From a checkpoint of a small transformer trained on Wikipedia: tied embeddings.
Each number is 500 + 25 x the weight over its row's rms, rounded and kept within 0 to 999. Layers, rows and columns count from 0. Numbers have three digits each. The size before them is the row's rms in percent of the matrix's.

# layer 6 MLP down (transposed), 4096x512, rms 0.165, rows 1137-1191, columns 384-511
103:523490517465510479503502497514512509486465490483499482456528463486499446520512527474525516481483503488506522503483534473518486511473471498529483512481517480526503468508504508500530509505512471518518468492465494512490542527516487497549517473497504529504509491504524462551524532476484464504515523553476496494477499541483535505501507517503500466543508474492487485462514487523480529481513
076:489489496469494475534487485489462482523471547472519549476484482509505513485520494523502508534499467495462472492492568485461512469465538514490489467516485515535473529461517470539455509471520463489471514486452484499527514545467509491504481492469479525442439505511520485480499560514505531510524509468477448544526484530512491460501507449509472476484547516517478533495492526500512481496446
110:478464483490503515494513491522549518508488503483506502472535521500493482522516495470508501526423522517469509548484432502496526495479509501521520499451504483503520519479484519511534519468495528474528465512462525462515468536493518499474507520479508519485485503487540507477506519486514529540515502477529489510496566530492507486533497511509465480475485500441485538518528521495530486468473
094:518470474530489508471473453505490477484494502506477509485507481481506516511469510474473494531458503480480498502464512528512514547506522495506482536448470475534468489521518513541479493502496498507508542470481472478456525515468534503482487549508569491519506532479503503519522545512511498486525502447512509479467485502530528412503502501450564469492478521494524516540466471524502505498498
102:515513489496507474514544502521491499513507482534485485516520503487511496523533549478471514459480542505426493504456469481533495479498510520515493505484481456477496463501524488479511544580555483483485549473501495478493498467481515489465521517497494496493480497481539491520526481562547537508503478459517477491501494482516477470494520519509473529497515507468518533501486479526512505557514
114:479473514438498529499485495502486485477550496511506478486507477453492546535511537508525491503479485536510551499511465517498486502491496497469511472464472524540543503489451520538505539472520500494533487489444515498489492470520526504526528526509473484483431487507495514510492521480520501422514501527491462499448483497484512480499502493444514473453479497510494527510525486488487516523472
097:479486494507485504510504489517523512481523503482505503440499534472453449485477513461513517491474504512513519477494489537494452498528491490557490476519449504530472486502469471469464492521502543451510494464513483483481546500492457506514508473484455490459499516525516502474484491471489510519472504472483468481501451527519456484490467509523515503510511478517507478472546517476506503489488
110:509480502471486520492527484540525483500533478534471462526533488514534432469446526456461539538549491466490469523471480501489506491504485515521486489534466481574494489488472508486541474458494534542522502506522506495506493495501526557475514507496493501537522499474509495521470496531488514488504463492495535502458485538471478481490515508493505444437495491532473461494475498534489524473473
095:473503512498518525526498535500476486522501507515519521517517540489526573497534546515511520533468519515458504484480513501501523535528517517448452489474485533512481518492480494535518493524525526507553516534473482544511490542511491441496489506501516452501495525505504486484505488480486507500497576525481546492512501495459450457514459492477524503544537497498473513491489451486480558496490
096:547485521505455495550516473475478493528490487470450509523505497504461489516463474498488511523480470504551471510458498474487488498569500471525500473483455480485484553501489552514478498520523456513500487520497501485525482489500481528488512509492505485468471494551492488496486517533568482431539523505520521464497495450488489453485487473514534496484529521546481472514499474509508521443505
099:460506523520509499491501523467537454500498483480479520509456486501462533522519501504494475455482475494492503512440499485531471499489479530482466490485501453527523514532504472492491437518446526497476521491456537505498496495507546500487464519518472528481452542480492542479515494443487476481502536485453468499460463515510491461555511555506457490513529511484508522480506531488487491506488
098:445478485542487484506504485488548509536523487519483483530476508490436490492520497543458488542477460476503511443479487553502473514474480498467502503573468503497514484484494500453468533525537503543533526478510511517527538531480487491531521521501506505492487511500471506440486518519497472488540494434488518486509499532518508487511515516507501502512556522492547532467522507499491526516498
097:498518481488470510492489526495457477495501506438519507461506463491503509503533561484487526495454510469524514473515501512505488517474485503529465530469487464520483478554500484455496469493480517481497508530461511505484526502508530538500500504478518505534493532487513515474420546538480480489470474493514583456497508517508521450497499467446509535517497530479496538442500501503493480520470
100:567509486500456511510468520470550512520514433496537534499498519508498506485487521472497513474463519461488509507491497470483470524507499497459495509514513478583505523431511478496513496534471478531504531488468456525496477525520471480506459513525476508489542522445522491492552539508536477489518541538517524462503526484539536487497510553532484519481490515514524472518526503492478505550487
099:549534539509542518496458534516544535484491522503508494518534506511530518467461513487499526511518553497493480523462497540501493516508480500523472504500515527538513531485468510520562514513489510484501503479507478477520501528503482505507516470465531479483438478508513497542507527491507444529508476524503454535517486525512476506508504484522533488449420463560498500460483521459503519516482
087:489463519514484480510477486518543459539515524506486444511537480471489489508507484494474510494525514509486512545501495501511465486501556526554461508478523513502508489521491492509477554506477517469499462492505508463496492483481495474543461500505462485500475499476501536461506514499494531484487528523523482485475456490487469521508511514525463442517520495552493503523461496533546454518498
092:483491473513486499497492513514493494538536506532495482492484475491529513485524548510483475442527489503486495501494474497510516521479519556461538512503516518504520459512502493514482489493498492534467513493498512470495460513503484492472473539484479459539498512483480523526483477525489474480453506459507477495486487485460464517490468499495476429537470450527496498532485492513520521461480
085:501465487555498479551502467520495512502551469491539515581514510521519514473528509480494537465493497505460513557506500538519449545505501512497438460516532495467538487506473515486489454512530499488502479462496520496479521478494513486504506475493464468514482551471526514505524488473520492473479522506505529532564537525482499551485494523512489497491470503488492516478493492542464475507466
098:487491512530509484510483524514504481492497541510514455509478490465523508457501483515491528531517501468507496471500456481492467527550469476506504528468548522518471501494458532508487496478513506480507453470476506533507523517519492484433553473458487485540479512510522471502520502481490492523527493503523534495477489487513521469511517471494468520455515483478489508527503484516524518523524
095:518508518511534495496484484498511493456487520505482511554524488532542466513466494491477489510523485520492487520533490483481508496508528494477512550544513487494510486476511513483496541499509484504497488501484516481489528465529480574559482493476550514461485470471487491526483503530497481514497493493473478511508491498514506513509495500493522533478485480503477498501530548519476490483516
103:464519489520477486482505512469463523454488534473498445527527525484533470508471490521488507520513468471515477438485480519530513532506485506510497506501470522525483456502463472513447537514536512494466506499527467508454500528497483527536522502536535506532510520474487518476462546515506497481491502541543495497525530489489449494543523476498461487508461536468544547478448523519519492518494
095:544506502498469492541479524521529478517488489485477526492469436508538507507555491484512496528499487538462510534517512469520460503569529478485521480503530501499477487464509496532464488502453480523505512530544501468529496523511507468527527538465527486518542480486489507489489519499513517537473517495563479533506512463506507525539503504506498510474484483488501481466498533509485513534521
092:499536545543487501483537508505538459489539495493514486472512465554526505521506510531495555480453529456487520514468507478545496512515503514481483464474500511474517504500496477541493533484532519497537484496492455510458502501509547474485509506488542545532458486539526492480482501519515491496463485502523515516497494528504466486499487506461513469511485498480462534523441511499515511470502
090:535470493519510509519480528507474497566496491488501504519522535498520514530517507495476480489475537516525479489510500477550501519490533477529523529489522503514481524555505530495522530473488537509537440461504496487529497477509524444487496523494506485484519518539500537457536532487503493456499517480472452476509489558512490503467527483527482502527482502512469479509541475515524516519475
098:430480478501546470499521520468473462451501533517491514493535498491494501489474483504478509481457468512476507455510509483493483462543527478497480512475493508522504492468499507512475479504479483515506491513500493556499474455530493526498481549496484501485491537516500533501521551517523529513483510489503526485480491504511498445552502513461497481514506478494505487466435504509499490501518
123:510503491504447498508570486533467465512557565474549524507489488478471485550445522500516503502520486514495516513488525490535496507481499498520506501507492489479492507530515484469510510495484445487508516503475505523527567506480451520492497473503531482504525523517497512532510478514513487499514456511472492497492466467497543499498523498500493520450502493491469436537503524435504509488514
099:509538511497475441486530516553480526556548489477469503481489498499509465503489507504517507498541483520485503488506513488501492519525482479523519523502497491510531511487515541471533505531451493535483521504486485519548521488512497473460503480550510481486498458495554496485482527482511489510489508509454475455527476516490468470513508499469482510564500479490451512515477498505497531530486
128:538481478566549529483498509502477461515497482466537482508565470527501496555456510491544502541490485496477540489484492500507509546494469496502475491559499485538503453494510481532515509514507494486494461474483504496517517511482537485516481451512513477512537506493492455507508516534532475506512489495483517465535474501523532508485502496482478493496495523472492549536481544486538516511554
095:522498514502479486541530500495487523510532484519459523514515473456477471511500513470498472495524531502502493448491521485523495522538449510514517506513520510501482536544476502536460479517478483485502506513491471445497505517496457509503463503456467505520494471499500475520488516520551461463500508466485495495517499545502506512486495494528464501538505480497494532510567526485510463493487
096:489508511529554470482472588508494526507466486486463499463517524528489505479514491492491488556511491499529416482552475501513477477511505509511507509520491500529481485534509516464497522508522527512520526501434513536530527457506503517490449531480477542495492534485501505530551509477517529522490523470570473507493510495474473527488495513494524520489494509510542443489522507503504502508524
106:511516511505493483504444496526487475482495535512527463499464463472519530466505476460527489494481459473512497525544486527539473504548473465512529458497468494532523462516483509508484519476494509514471483467482550519481515469529505486504510473518501560468498526513513531460484525459478512482493514486485481509491537517495516486461520544507492511484532499475510502558500458519510510495489
094:503432458498495473502496456477544500519496434477520498525498507523510511512544491514494501533467484479508499519494466492488529479501536488479498485477535468514508526468542498433517494495516499485491441523472533513507503516534512481498518497466552461529514459493503492559482520500517449480521536530494497480469506493534540530507506535458500483462463495473504548526489509469524528485513
103:498452522512503522485501479510462505472500480520475474476480505453488511492490524498482510477431470534479511564484533490518520547477521505494472485510544530480521438537484543514515518496498541509538479487485476473482484487475466481509527478497519475513510539491461533514544538502518530488511477502487510539516466464511512529503532479468478496484555513507506506512517447520511486432514
092:476499496495533464535466463486539504489473475490488509499510514487506525481551501523501542478482510523465506525502501469501541495490494516524524497496491518514479502514464499466465549523513476516514508472464521513531484496533501508464504483483540509459514522538487488464498526483523481482529506462509535466529520516519485495497508506494470529508554519482518508518516472510523514493508
108:478527522507477459500529504474478529494496485525477494461499556487501474497537494450480464532492493502517521487468487532493482485496469493509518481490517493481502506486520482542465469499483477457507501532555529510523521470558501514501512496515485490491521493464480575507496477511542527465529474508495510512549514473484460513483541509494480511537471491502512535539560512462459551469470
101:529514478507503470528504516471526452501564479480507510460502503522517502481544487486488490487493522502457503514475520468499537503523469482488520482445529512513499505506494568516509541529550507462440521479500486523485493463509501537468492515519546499545528500468503486486506483534463521553484524456512517476484494479533535496524479540526518479487499500538538518488517515480483482523462
106:485485458499508533503504458513491491514513542477514523502482478516470543502461487441472517477470512477519516491472502495542505486564461526526497554526528465475468539510514464503506499503495515486529526469457502515478484469499510491520512454467534477487490516465531484492506472476486470533490512508534521469469527469483495541478461535545471477520502516517497492511507500514496477507480
096:522499540502524499520538469469507472473509483468516516488553489512507458485486497512521472474520497515516491489493541506527519458484507481519502488526534525486532448469521449476503512527460544444481466511515491480493530535492517555493518487536535500515496516491446517516494503464526524473521537507520457523515506525516482515521455462469506500559536512518528526546502503481559504460475
109:465500507465532490516489501491503534485484525487467502451503509512525489490508481437474474501525471474512526489516504526502491499526469495525464506529510490500561495524483487524522497490541451492465519566523525472520486518533526505537524462520523507472507494478488509488423528505488495475465460511524486541544474556495475478491547448513491465455468449485483488532485499529478494507522
120:471497523500486523505432534436537497532529504474493482529475480485512485497546518427502503501470473499502502493486481502514490523463562547498494485481549484471504482503451501479509528520496505511506503525500490505499510470522492538460488532503486490498524480511537459531455481535451504502539515506496501499500510502509531498522524532488487484507456520494484505506552487513479474502507
092:529451480463482521494510481501526518480502485550495559481502528495490478523427463483515514502490502500495513475487494510493516504504508497467479529451483546484481467468459504486494527480488516502496490472507477477455520515499528462454474491519465523506492567456508500458526492477497535526515455520505513517481450496505446469516533513504502501468458527494528488530527535508527534470445
100:508460524505425531517507492488494504542519478490511507491529505486501493499489522513491507553456507493476501510494496500482508514511524513499515503546482502520526504518448516523541581527484519507435466497514471491498513473474563465506508505499484483469512481495531517518482500496476450478480461469508491504536484483454488500510524513509487477504500522513486518490491480465506479525470
102:502493527452494471492571505531509506514464506527492526512493471486500524531488511486510485504498527531505470448526537500522525518486502503535482508522489523477520475499454504502496519522490530445485534464521483492548518464496510474506518514511515552494468486510468505497506531471473496493468505485524484473481515534515532500461532483503461475491535498483489501426539520508521527518481
110:459512526441505509556516521492467527480467482475494498539513476503458519476483529511485510459493534492512507489468496488515524501490488544497502500527512494522501498493527454503487543519535491512518523490553495477496487453466472497455458508466473469536522488517512512533494488479525511521512474492467540530529480501485475461503541570510507479506489513507446553495518463502502492492496
114:519502520526470500521474496543483479514505523537505540439507515534521525490458473518474516471450497481525504527501517479504504492521512501506524458501470546511552522536481502500544511509528462471500486535508487481497508497496490474522489519530508466484474555510506497514513475500537492541477511483493459566498511506443509555485524494509449452519475442509477478500482513532529482501516
097:477476504515505489481489468444497521510519513447526529504482500554498526476565518507468483475480515487476552505494488485466550502497517472493547494485489481509493486491542517491504533507470471462533481529545516512523482495463525464478515517525510499526496546511514488503506482522503495473486533460449490550443481467511522490482524485501503545455454501518497514542494476496511518528489
095:495546525458545498447509474517530508478468504494496505528484448469517542476492470501507516481459522479530474497499524534478552508515509495522511528506480478482525474488458465485499520503508449491517522478484433504510542495518502529520537523455473423544484519513448518501473501510538452487508545520521476479502554482492480515478467512471506526501481516518507521534498516495495495504528
097:479495506492524456488476515531474503471527517519517483559486443525454546490494498511511490481483506489498481510521481509481514552487514497479499500483518525521523484491486506513558490520543471522488494507509469509506520483510502500500488499476514499485492456487511445478496500517530437471509522502450528469513496495479509480523494491511517529505488483520506507489518504472479479463478
103:506510509475517526522479475490489484477508432458502497476460509546506520462500489517551540536469476530463501484497499499533553496544504455491463528526489533532511497459507529522489511513527507540532497482470497489524527443516503466481490502507497522506509480462507509461497471529503460508513498470485493465461516530472487520503482460478487507503497489519501507480530503521513478496486
106:538520503485507493483480509534532500474487536488546464525518509511515454482509489515502504507498502458502513513539501508560531550506518525494437538519522471493466488572499476542500485479491458516470536499510524509466485487534530524459497486494491488515474538469474481515481503494489475505495507470515501509541505515511521542470533473505489488527459487506521512499478487469485521510495
100:512507502540503516443427457459489485488545488487463489568469475503483503483530488528554513481513504482509547503488505485514478539459483482495519452519507495455465505498480513517449530499502489483491468487481501482485489502510492489510490482495538484539514486497472518488493506483502485497528496544462528517460468463510495506502512532509506486478474535516478462502482545466543496469506
092:508535516497498557486467508507524510490504554472563547543471481470515506513502545441487484502513527516483503537508521531498523499505513526509483478527478531497515511517501505484555488528531537487487495519467494500472493486489509499465508530548502498493515492500513499517509521526504525533490470491468549552485527486529516475457460525516476502495547508503504498512498517467506449494502
105:425527493506482490477509545526454481512492513529499534517491500493460486506505497531515496486527484484531486501518519539530488499487533506479504514485475446497488528528504474532537525553503488499549490509552517495478512496521519516492484468506453485477475483476549514522531533454539505461508487513433520488493521436491503531474550519501479511465495460468532494464476491505516513465525
106:522494465536513505550491449538554496517492474474503517539554524485478480479510482529498472451497514511498554474466518499503492494538564492421520484511543474528505507520501498499483463535542529529473485539509473498513517501471486488465540521527483472515484501481504470514487476476477476532488474512543471489504455517493471500503531506507518540488526490465467500515528482537522497481531
091:499481509491495504472470509500540490556484519514474540492471520529535452482538467522479518536467509537535522480484466495493528549507510508474479507495470479488491498546531474528499472522500503493554527512487490475483501495538510524492484521507477537483501483488478495506471493516505493551513537529486512519506470455489516471504469470502484480500489484517526490504532488509501503505496
# layer 6 MLP up, 4096x512, rms 0.174, rows 1138-1191, columns 384-511
071:503527491497513490465503498516521489523499496497503507501507483499475464477499491514486505505503560481490508499493479512487479504555517467511521528508482511491529500494520457516524467482530498506530454466483453485520526490517529481479526521502539470473547464524456514491506455488477501506484554501522504484476535499534503491498496485468507511532555489517454476553507466503511563531553
115:498518510487441465491482507493470521512478513551496481466508533496477508510434508489487524512562490472439479539497510575521539494493500528571531476482500498476488456503504478550470489525542523506478527486509526489535492503458480507516467499487477452497501511517488492486547478477482526476471509463507495499466490538468519511457470499514499479502505494467506507487542525491495507469456
092:497486504504481539521476523522530477511472507501477503491443493469495511530487517512506487544539489486486497503517506492518467474497502482475502519510522493502481526461462477475494477499543533467502464528517486499469476506547504505491491502505496480529453515481509459517489444498489436519499505512519503475513470526536477508461507509502502559541504466506536501522493516476488483490489
084:487459504521519512515556507480485488507484480495477523509511519529517568516512482463523514448531523512520486503495491477499540505499497529515533551499498521523494566480516474477497464514484428501492462482504494514489501493520502559487508480498489469514479490492504497509517552491519528448493496461536501450515505466438505474528532525525505508471505520475500506479473492529478535495529
129:499504473514498485488470472487509546483500482519497492529509522504527513531518514493512512469532481457494502547545511494468474482521509482524462433521515515468517528449482501472496502534497542509511467496499488503577514511546518497481543498508485495498511520517485505529451530512450477506523501521493455476548525528515493499524542514469494502502517498534522516484477520524521496486499
123:522522499536553529477481501475530482527486487510476478477480461512539528461452489503516486534495515467497512481509513511491487501516529501531500516488528497493508458473492500482516521498531470509565519423564490528495512486475490467541535488521512467498467449524545510468479478506490500509497513479526463517506505512500490473488540535508489463527459540468506473531486512478438459504502
098:469538510504515523491519526516497464485523538543468538540505489486496481481523538478565535456484497497498542474486511457485481500550472498544505518538472498507551541532501484473534505531513489500535482533470479484452483562481497470517494481510485516469512518470529467509498507468508490521537530525474526502513508472468474491462516473483480554493529456518495553481529551485491490474493
096:474493508448511541504507508509542501524484527509490510521498514509490504507539481532475471490524509506503483519501494453489523429489490498523463527493506523457536464543479474500506482494453504454472511489506569503495514468498527532491488509493508503444466509518488476446520511474520501503508481514491481515509500480534475507479527479511481475505503467528506465513502516526542477475558
096:497455477489508485457519482535519458507504561490528512464530517529545525499505469514483553452467525510498558526544475552498522468521532495486487520500510479528495444524505461488488482437495509495504506488497483539538558461540479425519512478526439493483530496498471495512543514495504468489530461543473462513507479446485506482489461484504533525488483502499506457503499520513483442531484
090:475469510518512534546519459494476506504529504469497518519472498513509509517500502509502467499508504511459534489520466525475451501514427497525519497466518508455531504478529484480514499514490478468514489469465491539472475507527501495500527525478556497496520464473507493532470465494533523511532515460487535488554517475497484492492483486471496540536471524494501556496496490517516493482478
099:419513518492508500502514460476455487459491539495519512559485519502527495486463503530503503504476529521487487506505504519508488501502457494495469509543510524449496483522508472517566503518521490524456446487516509515511518476480517503524499467506459487463519500469488474526534529467506473495524482551514487502462515485502494519493444496486531522514555467486483471549563476494483479504500
086:519505496508462465518478529531510492515451507511469487559494511511500503525529481442509463488531501516495479501510482502522488486503521429473451522504495475525495502509487520455526497483483487497512480521484553518498503554492472541476476510518503499478532503527494507478472515471460492484522494487475473471475451530501516481522509531494514495456442489506490494457495485522541466523502
089:485535467506480486474498522502518526483536501496488489512495501452532504474500518484442563504540524460515501511526480479496515463506497504477530488534520543534510504459481519479504508486487546528476478455486522485448498519494455501563514506502505518521520470516485549516495548550533517494507460521532491510491498506543501503461516526496519502445517445510504517503524491448487458534544
087:483493505497457468510501499502446500520468499502499514521494490503475490504533456509511453488515488533530545494513452471449485497518467509477498524492498523455521482508523518528527467506508519470476507534487511475482495543490492520534480464525500575464530499506493532529466487488518474496480552532453524517497528491486514483467481486515484530511486474529510494505506482478521506488523
105:506482528491521507451488497468502499497558492483502528491492506518542536492485496519511518468533562532504490540461509514463494545475492491521501502534515476468513507494512485497482482465523492507500501438502498499481486501537495520513497496486534495462501476509441488510490479507567492557511510518498553522479540515502541508512517486471473511473480482459484493465499491483514483496530
099:452515489478501497481531459517492506504484514553466513512489486508528510494546528509511467471522487522510520457495498541507502490513466529507514486516493516474535523540460512482515508546528508515509534471517502525477487507494525499525456524501507455516490519458480480464509455523512457479482548496457529468472483526462496535506488498467522478482482493504507496500495497532485492481490
078:503526542466500524504570486504444498498466479490528546517494493469529503503441482516517521514501472512498520517495499534471499499564464465481518504480521518433461515444526457448463512507494524473442529458515517513525522456482509505528514556480512455524501479503509523501506422525501517497499481507529487520473454501510463498533506530478491455528477512494469466470504490486518540500486
093:539511525500515480528567521508553458501467471477469467509513501475486495471507500484522498486522553492488524490507484485519518478502528469524509501485477534530490510479552505442455530479439473478484474515526464517491469500514488470488518468504473550482497516490501479505510486475487507472494507522498495477505557484561500504481476485494498533528514514463443472521507478494471506480505
099:496475487504488507487537524501504519503456511513503511484452501473460521496517504514463569515488490483487494490492493464497514523458496482460508493492492492494475507514488474506501510495512545546496522546509468520508473501460493469481500492483482505496519474491503488473489475501532515438478511520487543503563470533490485513463463493507464507529526506479486539490441494482508468504472
089:497527486486499507494518486479550527524430543503549484481498512526497520502480558503461496542459459487510483513495543456501535519511507529484469509520528500510475521487460481523487520482510507465514510516528474508485512489542494497500462513523512505490514480532516512479466455474515470528505482533494444485527440533481524519539544505472480496501480513447471477503476527507486492495484
098:470520490481477498509545539531541480543448523476505501532504533519489505506507489512494500525470503501497502523490479511494496506516480517520485485479428547481476511479510458504504504525497539537501525463460541540467517517489498505505459478540460482507555508474496461527501509507507541502485483488488470514502487476493508513498542520474535495482492517500523502490439474506513488490495
089:513526512473517485536519475518536497485511449441528502511468521486486521506510497479467473474520468502476522503501489480516491517515529530508525462485472477469490524528541508501511457476500496507489536487513521512497515483534468514479494538477525507477501485480500484506475492454488479526519475491491470522498511500486512541497494563521542515452507507460468528519524513522495481472514
086:517509512490537455515510484544538463521463469520476486493471513490479472539524492496511539508506538518482475512573521472474487488502498507471518482472479462531492538509494461554498492472507494481539508453523507517487517487499473540491494496476515470508504496498513479505535485523496506509492459508491494514493501484513548555508499444510467498497513523484523470507501464527515493497522
094:467469510502446481536471540507489533511561507524546483498489530509476498549547510494508514482546529539487502469498478539504462478512499522493558501505498515480526503498529509504487466500506517487498479538531457489537500532504527484499496571475505529511516530523493467499510512493502494502517487525454477502470468502519465505473534496477546506512495496550554541479492510486516506511532
134:529441532499454499507502494548473473508530462508514535546452529501600525484481441479479505475513500514474533550483500514553491507507501507513531528516458503493491497495510475482515484516501521477492492518510503502491476516527481504482498499501520498504492486514492524501491478516457458471465493498510503498475523504478497465491506510486487512505472517511477522505507527490508545503475
103:527495512497506476504483466465515541524522517494473473513526494456515533527431542594535524454527492476548521467480511469502510477468500509557534472476514471491516455532498478471472479463470524509499510485503491494511541509485570487445535483480513474494490518486487487488459519565478567561489514523531508513476483500539494509535510537493526491495501538462463478504503541472442475501475
130:474510472517514545526515509479511460517479519467484478515509482469495512467517485470479452507501511498518510523483442519454497536512485506480482525551532522490478531492521530489523506491480474483485507514477515446500455522470478502514510481494506485535550486486498470477465492493468436517492486500514539463537492438531523490481522503495444537502510511476491508460463557494541499499480
090:539470518526481543480476538483487505511507524480479517503517493545487482529524493507490525487485483473472466473492545477457493480506499516459501491485517538514518538533511511497510536481489458524486503469497493511492492520513489530526503521487508487495473551488493534497527491502468494475483514513515472477474463511494502488521500512485455528533500533459469490515502488533473512498477
086:495506547491505499519499486460484462508530483486497525533472491531512498487544512502515484498492490469468530500499512478479537525501526478528519527524531501472495478479477510496474496493488496448508505556449477505527494508535498517519489513493527497480493500526485540498535470483474473479517538503542476471506532502502479506514493476479505534482536552484462517465474494489483484470506
093:506476504488468455488519504510499564520514502461469491486479491478522476503482533502512503440520513479512488521477515490480501501498489512490533510496468527479540514537485528468483550493488477507508481486539471494489518519468455513504523528496456451461533516501494469532461505506510508489529517574493492480569505473523514473485506516490511537493545506501479536509481476491477537481550
103:495548559525499532474514508531492501533504508526510489490507469484497498449520522522519495512465523530519513509512492492526496492518524462446510476499514475467493488527542492536542471552491519450471542518480539443478476503528530527495480559486471479572505502494523498466548495485482443456468472483454469435512513554526504483512473484495533477483460522422542489506497503500494487515541
104:489492494452545482513469476541482489483489473503485497503474474531516506486500500474517505457484484442492521490525529512489470488434475478533517476474497526479482522513520532478510478476488485520474519477505481464514528492574485488522515530514485466508502491472508542510493497489468518513497497468468481496518520510465515479509477511498491537489496482515504516505505483534446519523494
088:533461479471540521518513529521506450496493546498484468478547497522495523510497500499534482497527493518514521510486427487470499502481487480494498504477458519451501497512493445503473482468514484479481501524485499523496492502543485495485505494506533513499567496504499455498478541479499536474448503495515484477542489489523528479493538501519536519500466523509506483490509547532501532507501
107:493474502535494489484452520501546479529488483494550502475495519517505481490487513480527496508500508536493508528470467454502559500473478537451493514477528468482429502483534531549514506472517521495477501510520496490482470491536507469471481498501451497499528461514514471501478505501482493503567483503523495488483506491504514521524484485520479466541458491506527507513502547495513540501556
115:427463502487479479469511482495487494508494480488495517489516511489493453528445507520497525517494505516489493530519488512487471501497498507503487494512513490485515468469509461524483497509495459489516477564540506477477465497540476540483503522524511530511483514499498498529502525489546510475520484537458518508493463491496466503478469489464505502475503519525450519509488494483524524490457
098:487448483508478521520503464487454500524498554510508454505503486565522495504514470515528485513498518491490529529526518477481471525503488480509502552488557521466497510542488481473564453508488534487520486536508509507505499513515539503550534495470476527479493497464472463510502538560501484512519525503470501510511474526522509493523490506500478499555534504468496506519506501482504488460497
086:508475518493533488519441495486499470504525469507540462484532482503508504553486473498505518501487475496504541505468456455532504508509482500505521488507513470525494430549535500451498456524472504508483511522502494476488488477505490502485485484491486505522492511535472497496461517482484467508552497523534472521504543471466483533505479495500504459482466503490472502492476505488539468510501
104:490474504468503512486523483492501518489476505542481499505543504538511477478470509493525504536532533464458492520521459460491466467510460544481518496495476497480484421510532552522497487500476526533499466494511521482486502504497505504479521485516465515495485526490477500499503494466473465499472456492501557496510494496544514512507543501448532473460486523488531489502524489503530481468507
111:528522519524525497533531486510482480457519485536458486462531507499498491514505525490494511492509493481458504483454510459477487514460476523473502480443539529545494449504528535532466486491422534509514494498537542503470508461539500526517506472495504494535505492478506429542452475520444510509430499562526510495467500454503523495482514476475502540470483491502494486522555493520471487452511
120:477502541498525474516498492523459532522499465517473498526526479485478479462518549460520514498518520478527484465500519504483497499490476511515494517546471505554502499499502509494485514513486444537549485499479513475493418489511532476503450503469530502532520439474483501441449474485465502513533521504461534480482548483487499543509494498509477516524516492437540536510536519513475522506505
115:482473505508504481537545507497518483515461518507523501500477482512515481515497540482447489504512506493460508493510489576518538503476494515544502456505481515453478499501490462479486538534487493473484490549490555490495491496476476497490569488475492477522535509512538479530503473498502491483504493525504491498504510485465500486512492521519470500494506516502473537492503476485479467518500
096:541473489518516469502535482502496495504490483526509473496486505519469525543503510519506464540492477530547460447510512506499481501496481476543492501502481474474500497468517499486499496513473482495500489477516533484515546491559481474508525454493475447501537521519500511531526537476468499517504480454517497541520488519482506498516471554473509457457530496514481524516490492524482501522477
107:440464521503524528459496511521480492498516458482546462523467535461524496518459488454527515462484525533494520489523511509496494465519513503494508498498469506502541523537470469455491497513524476496481485532527519506503496506472496516471519486528486474470484471467521486437452515486510521479500523484532509488522492482502489501516450488491514463497492419510454500511504541531540536501510
102:515494527520450534491535503497512483508496480503519493530491506468520508492496512489486491518481490525481510497537482494480479451512521515506543487468478494534518499496492488492517509480440531464516486501503486504504523488554530520533541501503496468509541493537480473500514447521492505488538500521485488487496487522518497515530510488473493466528548511529524491483491500506498526506509
102:495478487544529550503488481512494521529523539545537508535474500520488443509507507492487534500488491515495561449480483496531508488480488494471523518461488524491556473476490522518530492477473490506525529501507484523490537519483488503479476491525494488493496532445460515511494531508511508482504518513489503452486514451479517525462503498511495522495514511504495515478467521492522510496477
086:518485483466487527519468531486508524485505492514494488548465502463490481521482503494454491505504526500515492494464456493515495529474482522463565460509503487551554479500451483513485459517475492480473479514520517491503572497531507497464455479501474462515462460548538514502489491479493517479532484530515453507511522530492491515560477484487485526496488474436509516509501466489523525527519
091:451488483494548498469492520499523506508488489461505495483514462494486511544515473561514454483515502492532482522483537490493510496506474497531503545508526489501504539512560506510477449509477517468512485491545478519540499473466487468524515476506472486486507488528512525482502543512505489495529506508504523509546479509504464501495468533481520495471505452453524504477503545454568507467499
095:502465472538541524496458488517547475489522526510518503431533516502457474532509511526578512503511508531470541486511499448499449486473528530493496489539509479456490524504506508482488503527512513475486507514475468505513487500520509501511476518508527511506516476472507512496482457541486512516457536519488497510546512535477497493521525472526509514509514472508492464508536515546483466522483
098:516507538532533512536484475504503513488474484525466501454484491491494540497468486521477550493513515485518499510553520548505463460504516499466503568450447508505480477475494500527460517515453497502514495522505490489519506521512528495532485493571458514463470500496490470490502486534522473497487523452473533521482505532500485461539487444544521526476490496507484523468519527464451517513521
101:508498536449490532489514534540522527469539532522481494505500540487527512517449498530483537509474470465527481522472524505490506469517543467495499529451476497510505465531514499459491523503498519446515456527547485478524450482521534479525478486504527485501578482494510534497503456510546503484474503512451489495496457523527563493496465501533525530471494462505471496479508521506490463514506
111:518524483502519470494469483459502454489484428529461497494498509524462518496517476500504469497530477475485516479463503495503438463468533474489501511540497516475478480492517513473461512474469459499497495451500520515483464501484521474522583498473536513494489492469442513463479524464491548532511527515521527538451484523557499499518543496472482520468432521489507455468499505511488501533505
098:513484527485494477462484508499506465513494504528472485483456502514531523502449515497476488504526508515516529503495537469540492499517458472479467501519514497457455464472505501501493529535509467506504490501507491464505520458535484474484497523488507525474479475494520494508516518558471491470478517498493541503443464526533530490444528501528537561520493501495488491496492483504494540489550
106:504513487497498498500507540541482512464502459448481532515500482486491531458528574496496513476496517495497437439484513483518514483492494506506499501513485470504489499541493517502539467467476530460482510515498492482491487491514522488514522503496514476471560513486483470500500486510509519504475475473523440500515483464493486457466457509494541552484476531495505539511480516483523502497512
085:501451574470513458486486516479493502475484516491494471507534522507524500465484526506458519465540531494505508491493519469495524492486477506514455494486550505511478489505507533540507489539453493509505497482427531523446486542515512527500468485492502476503553500484511498454501516486467465478492528470494464489503515482465474513502490504499498505507475462527482543491534497548494495507468